Weights of a small GPT-style language model, trained from scratch on English Wikipedia: MLP 1280 tanh GELU, 357M tokens.
Each number is 200 + 40 x the weight over its row's rms, rounded and kept within 0 to 999. Layers, rows and columns count from 0. The size before them is the row's rms in percent of the matrix's.

# up: layer 3 MLP up, 1280x320, rms 0.118, rows 1043-1089, columns 32-63
# down: layer 3 MLP down (transposed), 1280x320, rms 0.0285, rows 1043-1088, columns 32-63
up1043,089,131,216,255,193,241,221,209,219,213,179,150,191,216,222,174,225,156,223,179,261,199,181,253,278,200,218,188,218,180,204,167,194
down1043,098,219,234,151,264,226,236,172,307,245,148,223,135,225,226,226,162,207,204,212,212,205,213,226,234,147,146,262,186,188,208,202,175
up1044,095,205,187,219,222,207,174,136,149,222,177,212,193,164,167,249,251,100,217,231,147,172,198,203,238,178,198,264,224,188,140,275,201
down1044,097,231,170,160,275,206,180,235,213,290,163,199,208,150,285,213,197,198,86,148,202,153,118,234,166,228,148,134,186,229,163,236,209
up1045,102,208,220,197,292,150,216,238,136,212,207,281,209,169,156,194,215,186,208,277,207,201,232,186,213,151,213,183,213,137,249,59,179
down1045,104,291,173,201,150,275,233,133,219,210,196,177,228,245,250,255,86,177,148,138,196,221,217,162,225,197,182,239,187,203,178,219,238
up1046,099,166,194,237,196,268,261,170,177,202,223,154,208,252,217,277,212,180,180,187,276,183,151,177,196,211,230,248,187,169,267,222,191
down1046,103,209,261,215,210,163,153,194,173,192,163,176,211,216,238,195,95,120,174,193,188,185,204,183,211,177,154,237,189,184,174,154,191
up1047,106,227,241,232,186,210,234,274,168,235,253,125,205,213,151,194,155,155,227,271,122,206,192,185,196,194,192,253,219,236,172,162,207
down1047,110,196,163,256,155,278,162,201,219,216,201,157,218,145,194,82,171,198,156,193,105,173,236,210,167,220,184,191,170,281,194,184,207
up1048,102,240,214,177,172,236,121,267,197,172,176,211,229,219,241,95,173,204,185,255,206,242,210,185,170,240,191,147,226,157,171,241,183
down1048,103,174,227,153,264,169,201,221,194,148,178,249,198,177,171,181,238,192,244,233,125,230,167,154,131,187,171,186,171,227,194,121,184
up1049,108,191,232,160,176,187,172,173,217,243,243,223,247,213,197,159,87,130,194,266,187,225,187,183,167,211,149,189,238,166,322,180,196
down1049,104,119,239,250,210,260,188,163,225,248,190,198,199,208,158,228,139,209,211,154,181,174,205,190,211,196,155,176,189,157,199,142,272
up1050,100,173,206,239,251,222,204,203,218,286,108,143,233,158,210,177,121,207,194,191,200,189,238,240,210,182,153,175,208,242,197,179,218
down1050,101,193,236,208,259,146,213,188,240,238,269,236,95,210,203,248,262,153,245,188,202,178,167,171,167,219,168,130,201,196,111,156,174
up1051,095,149,204,210,181,167,259,209,240,308,159,212,150,217,275,183,222,114,206,184,159,192,208,212,252,235,153,218,133,159,162,190,86
down1051,089,250,176,216,116,221,179,283,270,210,236,200,196,200,204,182,193,251,173,228,294,180,117,196,192,194,220,218,226,284,204,182,249
up1052,098,184,174,182,223,235,235,134,210,255,178,210,178,172,248,154,228,220,141,222,219,208,225,208,282,276,225,254,153,186,221,247,188
down1052,101,168,190,248,267,189,206,257,196,181,197,223,187,230,187,158,153,179,272,149,214,192,236,240,188,189,244,148,304,210,109,148,146
up1053,096,169,151,190,168,177,224,203,205,214,127,213,134,244,366,185,223,218,175,179,192,216,247,288,256,202,153,209,199,204,292,203,229
down1053,098,285,194,158,306,179,174,182,158,216,203,201,236,130,48,222,216,216,231,233,279,166,218,236,210,250,243,187,149,195,203,167,176
up1054,098,263,238,174,192,176,220,174,192,285,206,203,251,213,215,215,161,144,149,189,153,231,120,182,212,190,111,145,186,209,197,272,174
down1054,097,85,218,185,242,233,236,189,208,196,258,200,232,149,146,267,231,193,185,210,181,210,171,161,188,208,170,143,147,226,200,188,225
up1055,091,229,174,192,160,227,249,241,190,277,227,235,189,306,243,215,132,224,159,230,198,206,206,172,167,189,147,216,221,117,203,308,160
down1055,090,204,213,207,203,213,224,201,166,178,169,138,120,125,167,188,186,188,189,169,235,147,186,117,212,219,236,207,102,265,204,156,198
up1056,105,239,231,197,215,139,242,184,212,235,231,185,209,130,230,260,170,179,229,180,191,175,193,220,188,188,161,193,233,213,229,181,247
down1056,101,254,183,226,213,219,249,166,181,225,199,153,173,223,170,146,165,159,112,272,198,192,173,236,206,192,213,201,177,127,184,281,227
up1057,096,151,184,143,203,251,213,224,228,164,246,189,263,184,191,250,191,269,140,192,219,249,116,167,197,185,154,184,248,236,264,203,121
down1057,100,178,191,167,164,200,189,200,167,236,210,224,146,160,303,167,172,153,159,237,164,153,213,209,235,245,286,105,167,230,159,166,241
up1058,103,257,210,214,210,196,263,165,134,248,185,201,249,121,143,220,141,211,163,220,142,225,208,250,201,237,244,194,238,256,240,142,155
down1058,100,162,209,181,184,274,164,207,229,131,240,204,167,241,189,164,169,172,233,218,250,188,217,149,121,114,138,269,189,157,166,207,225
up1059,107,168,200,244,201,206,205,224,164,211,177,212,136,234,210,202,217,196,218,211,187,185,163,130,178,181,172,232,240,124,171,274,148
down1059,100,228,266,263,173,237,260,123,295,208,200,139,191,253,223,168,169,205,208,196,174,204,192,192,161,202,154,161,136,145,234,189,267
up1060,096,203,169,202,258,243,187,211,168,212,207,233,156,218,179,252,124,99,237,249,220,211,169,245,231,131,179,285,196,135,187,160,175
down1060,101,156,151,144,124,208,242,232,180,224,181,163,181,206,215,207,151,230,176,160,232,190,198,201,263,226,143,145,201,226,250,210,225
up1061,098,212,282,198,237,117,243,254,175,221,131,260,178,162,217,158,139,187,171,210,184,223,267,201,209,175,225,98,183,294,178,271,183
down1061,101,258,192,216,196,198,176,157,176,154,230,167,189,149,216,169,278,252,168,188,181,207,278,231,192,285,243,137,164,239,206,198,226
up1062,100,190,171,226,170,143,220,158,250,200,186,188,229,264,164,212,240,207,193,293,217,232,207,164,197,207,261,183,199,156,205,287,226
down1062,099,266,174,189,100,146,211,171,188,162,175,161,231,226,263,191,130,206,272,133,200,184,296,196,186,245,146,215,215,205,155,142,252
up1063,101,146,188,199,185,134,229,207,215,220,161,253,198,269,262,161,190,196,157,159,177,150,134,175,209,158,176,146,184,225,173,228,248
down1063,099,154,292,166,165,239,142,166,180,190,167,179,131,174,239,179,188,236,203,148,222,176,170,203,217,197,228,178,161,181,219,166,199
up1064,092,183,189,196,218,80,169,90,148,193,187,165,130,178,249,240,176,280,169,195,184,206,135,113,256,202,216,186,150,133,196,197,246
down1064,093,156,170,227,187,144,195,232,149,198,268,178,148,215,155,180,167,251,232,277,232,206,243,184,172,165,194,188,238,197,259,180,166
up1065,098,244,208,206,213,234,152,173,238,241,190,207,181,166,196,239,156,248,236,203,162,214,259,192,201,207,159,220,182,203,270,159,188
down1065,094,235,194,252,161,177,276,214,188,183,217,173,133,251,234,177,213,216,245,167,219,210,181,256,183,202,312,228,233,188,98,280,254
up1066,103,245,184,201,272,235,179,158,209,193,250,245,165,179,191,252,142,186,206,197,158,188,222,148,189,181,161,241,186,197,185,237,194
down1066,107,157,264,256,191,204,152,203,227,197,157,191,187,116,218,126,225,182,210,255,160,219,193,210,239,151,225,235,162,161,183,216,236
up1067,093,243,188,189,211,189,113,214,225,145,197,130,202,213,204,241,221,197,226,235,223,163,296,201,276,188,200,137,200,169,217,238,264
down1067,095,104,207,238,134,226,253,255,202,189,176,237,242,118,176,193,203,163,207,187,186,184,112,173,183,190,192,234,228,205,203,154,193
up1068,094,221,204,190,221,163,230,183,246,187,201,251,217,186,171,193,215,173,147,175,173,238,225,145,154,205,231,221,188,193,172,260,177
down1068,095,209,216,221,137,215,229,163,231,160,236,214,124,181,178,225,173,168,251,206,300,205,165,201,208,247,232,76,174,129,206,172,269
up1069,104,148,270,233,259,225,196,173,275,213,177,228,128,238,227,226,185,275,147,209,227,120,236,215,220,260,209,238,225,146,141,235,237
down1069,105,226,186,264,240,224,220,185,146,200,209,233,281,187,194,140,177,174,224,198,200,216,99,219,249,205,220,227,166,232,180,153,202
up1070,099,234,205,192,157,210,159,146,165,160,214,215,196,224,102,224,178,189,204,239,125,247,240,123,224,192,192,256,123,289,206,215,71
down1070,101,233,157,225,259,192,202,309,184,187,184,214,166,146,194,152,206,163,219,191,201,178,231,214,167,179,213,179,235,202,222,134,261
up1071,099,221,205,136,267,203,234,151,208,167,156,168,194,208,207,169,169,155,232,230,250,193,213,143,171,246,149,187,266,197,213,278,169
down1071,101,182,235,158,253,250,149,198,220,254,227,222,184,237,222,188,173,135,197,153,195,175,148,179,208,241,201,201,195,244,147,184,312
up1072,100,230,209,225,169,196,241,243,216,259,211,221,198,187,218,225,284,260,215,301,136,123,125,235,162,154,180,172,243,137,246,200,223
down1072,091,176,104,212,232,279,238,240,148,162,157,99,167,231,226,217,153,289,252,218,241,249,149,161,212,201,256,219,226,159,189,204,200
up1073,104,158,256,301,185,184,247,216,232,187,190,150,175,217,200,189,210,224,241,235,243,289,199,293,184,193,128,181,210,94,130,235,94
down1073,103,211,193,182,195,288,209,177,217,221,190,137,257,216,307,260,192,254,165,225,172,188,289,222,224,141,200,180,222,228,161,173,190
up1074,095,90,175,226,102,206,185,266,301,178,226,169,207,194,218,236,159,282,78,205,170,223,189,133,160,246,249,209,196,185,292,231,246
down1074,084,160,220,169,225,180,238,175,159,253,244,259,131,236,173,220,251,147,257,222,177,301,201,193,203,267,177,149,285,202,162,153,206
up1075,100,156,173,258,290,214,215,158,211,207,200,194,142,232,202,174,237,277,151,202,189,143,237,265,340,135,159,295,196,257,199,138,196
down1075,102,131,228,200,150,201,197,195,139,206,224,237,178,225,208,132,326,240,195,211,207,216,167,134,157,228,184,166,161,206,156,186,235
up1076,103,197,170,207,185,206,194,108,174,256,230,162,228,256,205,158,196,192,210,227,164,255,168,243,242,219,146,141,187,179,166,227,217
down1076,098,160,162,252,148,207,224,268,170,184,192,261,172,197,138,179,144,177,165,192,143,212,213,199,174,158,193,184,185,243,171,265,208
up1077,100,205,133,247,192,190,160,149,275,191,163,128,248,177,196,296,189,243,279,162,208,182,230,169,236,183,225,194,261,243,200,175,251
down1077,096,188,282,246,192,202,161,204,162,229,197,237,189,223,188,211,266,170,242,193,206,227,210,227,162,234,203,201,229,230,204,144,199
up1078,105,231,222,182,247,253,228,204,165,203,120,176,139,173,218,214,198,238,263,190,292,231,147,147,154,140,233,130,224,162,250,141,174
down1078,107,258,248,204,200,180,214,257,130,163,202,230,253,226,234,237,182,203,216,198,191,248,220,218,238,208,227,173,236,235,245,215,165
up1079,101,187,228,153,154,198,208,185,129,251,115,246,218,224,191,166,178,231,213,309,263,142,158,234,197,130,182,212,162,165,225,182,199
down1079,103,213,201,185,184,260,213,266,259,119,177,212,229,206,177,256,188,216,208,217,226,189,185,282,191,180,175,189,209,249,152,163,208
up1080,118,175,178,163,241,203,238,121,238,230,240,205,271,304,205,188,238,210,173,201,170,147,203,164,227,260,195,194,179,244,147,208,189
down1080,122,196,174,212,172,219,241,201,202,198,160,221,141,239,269,198,266,204,152,228,179,233,276,180,190,214,145,97,176,203,276,179,195
up1081,099,177,162,164,146,188,193,200,222,229,150,194,256,167,261,189,196,199,202,208,254,212,263,201,160,209,189,223,264,178,212,180,167
down1081,098,223,231,225,150,206,305,164,150,122,287,208,189,222,181,247,178,172,184,199,134,162,137,149,189,243,239,215,157,145,262,181,233
up1082,107,268,162,260,199,216,164,135,210,142,203,203,242,220,222,270,146,161,203,128,281,206,212,231,192,213,305,221,156,239,223,165,176
down1082,106,201,176,175,258,150,134,203,192,168,230,194,240,195,162,247,220,165,215,268,243,238,117,145,180,229,180,207,132,279,197,245,206
up1083,095,252,220,177,210,181,244,183,125,197,179,249,207,194,216,153,178,120,170,204,211,191,183,108,245,239,189,207,182,221,131,261,237
down1083,096,195,195,204,173,219,248,209,166,230,237,297,149,215,228,189,276,179,287,216,191,127,238,260,186,197,202,156,237,242,234,163,153
up1084,103,178,278,204,183,211,195,160,235,213,220,234,167,256,165,125,245,260,223,196,125,136,235,183,266,204,186,206,271,228,222,189,172
down1084,098,169,167,195,218,211,246,234,154,199,203,187,193,204,230,197,205,189,199,258,239,219,193,166,153,191,315,190,193,228,180,234,237
up1085,098,232,205,190,136,254,212,265,239,231,251,171,157,157,180,181,200,212,169,262,185,208,264,219,113,111,197,186,243,120,144,182,208
down1085,091,290,205,145,204,234,197,210,247,152,225,192,258,246,191,222,158,206,202,139,150,244,170,206,222,229,198,162,169,204,184,117,214
up1086,093,261,167,161,164,231,155,152,246,220,206,143,114,209,282,205,158,218,262,226,184,274,199,140,281,184,165,231,225,254,169,195,176
down1086,094,160,163,190,186,217,149,195,151,198,184,189,195,212,216,176,172,218,239,251,232,179,220,241,207,141,213,244,139,173,199,179,291
up1087,102,215,211,186,215,244,134,210,255,239,144,205,119,225,205,133,222,198,209,185,233,248,233,204,166,221,219,166,207,123,201,262,197
down1087,094,172,161,187,181,243,170,153,112,199,139,206,180,286,165,186,177,272,183,256,191,146,110,165,233,214,213,319,211,275,219,144,220
up1088,106,235,250,146,245,211,242,147,173,221,222,256,153,187,153,214,148,193,211,207,182,198,168,213,181,165,225,217,242,220,249,171,215
down1088,107,199,238,222,165,218,228,138,186,123,236,181,199,285,248,204,240,179,190,228,218,205,225,195,198,225,143,226,179,181,276,166,176
up1089,104,230,203,191,181,205,219,206,182,171,193,240,144,244,190,220,241,155,174,236,195,160,228,195,248,196,205,169,248,213,159,236,193